config.yaml
n_layer: 8
qk_norm: false
init_std_up: 0.0194
Each number is 128 + 32 x the weight over its row's rms, rounded and kept within 0 to 255. Layers, rows and columns count from 0. Numbers have three digits each. The size before them is the row's rms in percent of the matrix's.

# o: layer 5 attention output (transposed), 256x256, rms 0.069, rows 14-31, columns 128-191
# v: layer 5 attention value, 256x256, rms 0.0787, rows 15-31, columns 128-191
# q: layer 5 attention query, 256x256, rms 0.0718, rows 32-60, columns 128-191
# k: layer 5 attention key, 256x256, rms 0.0741, rows 32-60, columns 128-191
o14 080:121143075036194098071099166127127149140160130120111111089173126121175161143132193127124077117152115120150155139135145144132051080124107148120147146170104144096105113185096153138041153105138120
v15 091:160153098127137158141129144088114111084057125125137127119145119102088188102117153068168149119149149098185111062141164153064099120117065159114125150173141158163138124181147145176111149132125168
o15 086:134092155085160087112087135184121107189165102171069118144108147179130053147110101111186119070124078120096181146154104129164126173133135105110140139085078138172130097119151060106118129116168103
v16 085:116150148098126184147129227141134133102201127127056138079078154166120080112141197173139137160148134136118190085120134155108122093088095152140147162137110153116151172109085138131102133126139154
o16 079:089174165134120147131121063154143146089094129117176172062170153067133107106169150157107115125173158060107110118123153107126109064139113119142124143138114090108135151158106136092118090100147127
v17 086:074168092104106156157120080120209107151140103103139104147140171092155123145129138128126154059178112127143055136092145151131062074134142115086168125111074128139097095132148104112100145180152149
o17 088:164112109115127140078087180115116104067102186109093146158114108160128135147136132088051069143086065147138122140116150063112138148117097142095125150145099089141111137149098109139130157149154101
v18 088:114154105151113118097116127117109139105149096116102129169117160077142121164122105150161150123104176145158143115162127158127100150133129084156123183095190181164125090119076133081158110096174100
o18 088:135137078155142118105156160106148146115075132163188108146174154203174100110146162128137127166119106097164168090085148154142152097167126154090130097093157147151098163069137143117149151162101161
v19 094:124137139157117124137118133130095100132113116082184112108112199065141121139089103072162158129117163119151138127117129113170139158159164079117174143117156146111133067135178178100137139108149133
o19 091:158164136123130120176174139058114123181122130125134106173181072133155139168116156108066112176152092136089139137177107112086085113131131131062080103177135071126173118155222082107083124178090141
v20 096:176089177135137111145052070139094108118116138137150111120131128107152118191109124111096156106150123101150130135120067102125105139101149162152075176191100127136114088139175116119158139106144122
o20 092:162160131137147181103127184129132132068109121109163104078112128138173120151147134101145143151114139107110105138117062100122139145213164099127114109164130107168104198092112171075151121079143142
v21 101:179167116148175085132117148119135141052125163163096125112108125156167095127093161155073119137129092158128122115136087117154129078180152178110118149137109176144070095168134173149109142091122151
o21 094:139171127106139076075113045079146101164101131170102110109138146108142147110168130100149128091128182109101116119088100170074179087104109111148130157112111139133145115124096119164151183134125121
v22 085:152210148080117106106172108148091128130141191061148136068102202120103159095149103157150110131159089140114109158148119149131110135034112126199113114161136121144082126137146122142081143168149130
o22 086:154119123135091130111160150162143142133092070142189147122167139123082158124110108120128171108096144130135118151120095157167076090134143133077114163167151142097113172076077097112128122167092110
v23 088:176112090099144191087127126117187141165154085156148135134114133152113163111123154098127150095090098117163130185121103158152130147132108095152090108126048140126128182164138086150112084124139082
o23 088:137084132116118176168031161124086151094121133105118081128145154104114110162118044049159116097081103192129133114156167123137145124062123096168093156108065101116130180149122145117160142102075143
v24 086:105154168103165157109138122150123168150110108154124145152096062192134142096111148077198134147149189085121141126197149170152151113093114132059137128134095126094156140088121137171176134119105126
o24 081:118153105081128097133150175138095197132152147147131106122126211157139129196135120139096189121169136083171151120084144093185144174134135102129072128149101145087172191124186121104099153133144081
v25 085:094092121100123108063119087125160138186142093162173142134137120144118133152088147141156132150082104142087147120059170178105174166139134143136135130149138108130142106068127129147092131140108115
o25 089:130162111114175134142112149143069091120100089130118128156149157099171090140135101189112138141095138160102151112112100199136135171085091132128124098072176142126109123125201116174091119128140135
v26 094:137086155116191128149192140099120063111157097182102148104098147149158071110000110104085114110151179065117181132113082154063193096125111164118185156110120106086178099107094095146104144096113185
o26 089:113102119139124095101108086092104205190165129158158167122158078100126106147170103120104097135153095140149128147166121130166122132150134080132154104142136167144113116152145063110090195150097115
v27 089:103098121122138105141134176165126168073170101143185106111122135117107131132104097086154126085069144140145108134146090113108147116162095089171106118113095103176134105101118130102123121097152166
o27 091:144078089131091120055087094128153161128121144069071068130202107104111045150158104107132072096127129135119116117098126146167089132080116106114122156125105140108144129146118137131101137139176105
v28 092:165094148214138107145091127132191089113134178117146121137086138127104185081129135091127168115047107191111164124114083152146111114213183143125183049138151119111129128140118161142124070085132135
o28 082:099206155102181096098056110159109099142097093180147085106158092124098097133136124123158121129150121135096097098099145138112176130126141115064130131102080118178162080150172179088135119183156130
v29 090:113143136087164165146235149102059129160099162100191121069183108121148122125134124144092140157120106168116114202166121070097045132131163131136172117128119118127119112084072108147125118118121149
o29 087:159179130128106140162138225120145119095081111124078079098115090169122143147139133107159136087147119146079141131104084169150145135102109154158148131098178041103083051183138078144143149168081146
v30 088:099146109148140125122124141140202106172130106127070133107133100128202154059071134160068168122122090148074144106148131132177149155091092119139127108214065114126114168175135107120099166137183082
o30 086:132114164110076097150155120072139160111124148135118149179098147152154125162138071100123142152109100096166104148202131193129177121093151097103082117048146129155161112116182176132117089090068110
v31 094:107110114093119120175141077080165151128095110107128144117141206145086174059130148197111162152136176174151073141142134092082102131094096151164129126095142187142126142144162134130167171114103167
o31 092:120167116098114149198098148201068148102113103141097102082188129138175153130122114158143118144155092085122102115113096146122165108122109151078140122117127149063164190112061082146123140136096092
q32 092:141117153110118107091134120099163166171150144144136115083159128125108168112095149129116170108134169092146173106109087164143140097125132144133127130109161119139098160130132071163109143121131074
k32 097:117121100140155120101185176084083099162153147123191142122154066100127147049115115161134121113151176161134134066102119156116135156123147062129122153107151145159112163073110053138050150154096117
q33 088:131122090162101142115197157118138004132107110160105137155115092121121118121174206097126130181143142139146155160071145144136118071169107117139186075128131136157109121118091079104108136134071162
k33 090:134155085091117089109171164225099102162171124160123196103129111172159146121168188143014138177135071086167136166114096082090129130112187109127152189093156164060083145114139069127146136169111164
q34 085:135141096146110065147062153146087111135153105115092186118064082178078142113108147125144165084099067094108167082135100089127106180148120165177134091112219122152155122183118090118130140126135171
k34 082:144107124112141093092146097119097124178156129137079124118099141127156198142122143128108139056129118137124134116120102121122089175122070150130165094056129132072146109160152105089229100064188118
q35 098:144153066176157056166120120100149147160137072155114139157167104138171108116114136160121150144146048145090071040133110159152083128090094160080100200143132108155091133088144175153090066135138135
k35 096:111097117139063153109136123117124157173122092107135132125128104168111090110152145090130133104102118104175121071120102123169041134131206120151125179127157112151117104125121134100168126124109120
q36 086:109093158109115126123141084082143116165145145161162119117134124115099160091098167083094145122167177106137104173148108105100130115164151122109118149159169123154116122120070178134142098170099095
k36 088:091130149132179096147094055153172060106108122129140153138094091118051113123130079156173098132102152141136226099194124093161120121127099129105180159129128120120147144122104102123135145149048126
q37 090:136113092067137139166125175118122159222100181137165114155099162164093183117124101141112097230194116074119098134143063104183089098104114130148189173128081083139143124162180089107147123125155163
k37 092:131134070119136138117133140128110133066129135160128123153126099142181111122163089131050086100142132162195092101107081063121125101105097144172179188093107097105139077135149105150187138155108185
q38 091:134104153162065167092152110187134078165128168153121133088119170095110159085119159096132180189102178131102147124075072171138193084160058147110111158115155179155102162067147161125111062106098106
k38 099:095158096089112130120121096089100114083092086130179155161082120112151073116109160165073134094125146115166136117130068133105142111134090134131115177093120162215133112096138151089108170128158131
q39 088:124069100117119135092082135129145179131154080138152118155164120122127117153126130141134143084144154137112133173125085124120153185147118088174106147148119143103095190199137138131184148081187084
k39 092:131096150082154151134141129131167134137148106132109118146130174112111069183121104141142099065139059077132105115130136047208088098127154095132184110146088189142196111174073115167158131106122148
q40 087:140134083139136126130138124110119122154144148160172150102133177103140109146101154127102124087114070146134127103137125062166116120142137072085180112121148123130080122135181188071122128124152094
k40 083:146154041143156129140093119113117171119174123165154172131164100159136134129131110146144092096042218187107084148151186163110141098154095101145134106120152099130135150113149113058160137108117087
q41 086:092151145208157089144143074153139163103156204114149149102173206131132063123093114148127128172160175134093119137105132107122163143154094097172142071129132164082113130108118110142136186064067145
k41 082:123163127123165100116147127139121066145135233144123105104110126064059132107091174147076148175075128110119095091172157100130083118124153125136148139085086097144117151154144164111201154149163196
q42 093:134095060121176176152146133120114117062141168154189121098111106101158113147132068117123136094124091145114099121102198125126118099132143108108181138102118128107191165147147119144155172112191134
k42 093:133134128164140118154107133113141218087058145185195153085189202067132115119118092132118103113150120144161164143145118111115089146134107080133124172116099144161139143137147150152124157126166132
q43 087:122129098148141143112152100131163052149151139132151154189088139118212112117082135131160107125132115083091178146130190159135165156131047094079077152150154129160151146114100064113095126140156128
k43 091:107117102094087076034132081102152109159103151137157122225171149159199126127109124145118133166077120160087147107123142079147155087131098084169064099152154094128051132120097147133088115119131103
q44 094:095114165114174154083106155124179143093137117140046115203115135123145120131109139101159179131089130144067105178120175104173124169124140127139052156104139110078140114159193126200178151130112102
k44 092:183105159072169146100086098122132161157170178121106148177109148095162121141134028138175146119141127180045140147167119172225077179122091183129119124093112107120075112135162142163090120123049156
q45 091:105143119116129109089146171109197177147116163081124166102131113079123149106106179129131150136156139151133124165189126194156114099128093161093130121107172122129203120193119147170124099175098105
k45 088:123117127139135101085181147140148167086165154114113102172165132109135078135132109185154140138162148100111128181190178141144158198133101218103134142085118173089125131131118179134143107166142125
q46 083:079079146127147118098139155107096090162113156109146116104156138124088112149113168104113157160223123110161121135104161110136108145139140083132107132092115152155105140110048049105100094110097133
k46 082:094057150149141108075141116157171098157127135170134148099126093137141139077105136104074093177157092117094108138111131142160083108098075134124142133144125188097163075087073097080141096116129145
q47 091:158176114134142157093179136167094138148151129130149139191110133181169114156097113165118138129122095205161082118075120156146157150091126141122178178049106162183053105137176084155106141194113094
k47 091:156178159178113091115170151105229125169135163150057082158112118158131163161112125070155128155177140171095121153098178083149135122127131149152133195120084129111114111094160095123130141114119106
q48 084:130102160108159078123171150125133131109100032087125159113065158129111126078163098098117135187145136148084110115099170089128114206090110152123134162136093148069084124152014067136115106125167139
k48 085:112123142144134168121146093179115100149204096157151150137098153134104121086158163204181167122114146139131070082133145078103119152094172157158169078103075144142134161140084166131209127139104118
q49 093:077135141079101149080193153121150153119142138121102118116109163167164106074151139188160140151134113112193064181143135107151076157137124128108118092127140083150123108152152187040095113141129136
k49 090:105134149118128135085083173140092096131097158104083110181153146192130172137116121090128140154129163168165140143118134100088101122145102137128157165123100078159147135187103221110175179139103141
q50 086:146065148119145128156141093072155121142134109168052137119081147144130139123088147097135093127120149140073136129081143147145135147099089098135159124184087125113096156059112129144197070115161137
k50 083:130113104144158068166129098150093143123118127125078164093099159095082113148082178179082103096111090130164191145154092191151147141067125126116083078109148150143135126129115209143085096089067157
q51 093:097120179133124124146148190120134106156122162134129156136131137210151132123144099118132133179119045183191075168114039103128069136059115169107119154133131105103112130116125112134127107132123188
k51 094:122123118139065150152121134130145132094159117155100139189160113175135129117094181120141095172099091118199131094082099069115189132061184128088137143173170135166106158099111183131121127117140176
q52 091:144123120143133085152091120153084133135143093125103129153078171171113092188104130158110070141123104157096139165182148094148151156103088148146080099142143125165119053131120120106191199102145120
k52 092:097130068081145131123127110132125144103101112095187130120102113082155084104083151142168097122092126167075122131133187099158093149134098097147082092082132115157110126193102105154154143162134145
q53 095:139109107109068163174087101092119136100094210122157137142088131057107142130101102146159134107110132076107141150138180163117160083117122121156131128139127124121168132124075152132105106132061087
k53 091:102125139122192070158071132063130171087082088164197165134142136112129159102125116173080098117115103137156069130181132139089119105139158153081169125146155100129203189123044143129091050147117122
q54 087:110088192153154094135116099129069095087125111174164094112159129146133179091146097110080148124128085087119142095138228108116122126150113107118112156103132142155152121143166157131159121105106107
k54 087:107099122135210150137115110163130154096162149165195091145095148116168125102154140046137162155133104099101141188128157129119112203085115107171125110156090137079156107122177112078121108151118067
q55 088:120046126159105124134070081139138152158139165137148118120131156117102160152144174116116135212144161083094205119137134169178081152157095116108116101117138131099133148140069127165128136124123175
k55 085:126127114122042164156104189111094180115119216126183127148123179045125200095128129108123151155133088113137150128093122156108117182120129091164115123083159092097128109074092117119116078088166142
q56 095:089143096096124153159144158131127159078172116128117111101142112131165126136136163140135145107148101101124178102133109149165082117064162144162092144145120149098159089145108170160094175126121108
k56 094:078098068169132142118161083139122131179100169151150106121119075070132105147127107123134138099146130064155183145177192161175102139103111095121138156156105069156200125135107180130131113086172086
q57 088:133130223111117079152125182151085163084122121093128145133110131122154110105123153175120130111173134160173100101145135122116110144151224167168115197185112154143162144150057169120174080146089162
k57 089:137036205129127124175084103143106096077110179084092167144149144153088080100110132147170158131128115123134151139139149155172120117131179127137136148106116109121197177114118130112129136095074145
q58 091:062153127101117075166145152147125132165154149105126090091111121147126201086125113171163087176120136154104138120089065172171171108161102102174198143230133100081131095161183138110159097132097111
k58 097:114111065098144149180140114174111086123163164131070149120124121128160194132171153127153142131165128154142141105121130168101168120088140137099104156141135125170098145126127159130062105166176175
q59 093:073132115098154098127119120099091121094094088128136140157130105131131126130117182048119151122111149147094150079096200135081150158207197165165099156074103169144118143158112102142146175139132113
k59 095:135149096110187141181153141138132143082137154152125159128094149121143105124117151121170158150169146120146130094099103106164113184106154110153110124116075174090073073125121159200113112125164222
q60 087:111080100119103083182103115080071161083156150130117094176120071149150146149097170139137163089195098133092176109109096115084132126153137086137138109072072158071167133100175109150102151121157145
k60 093:123123142082099082143142181093153127107095090139108118167152103170115127120082183138186175132101162107126128158098086210172130079156169105071143115109070196142068141123109108148151119103142129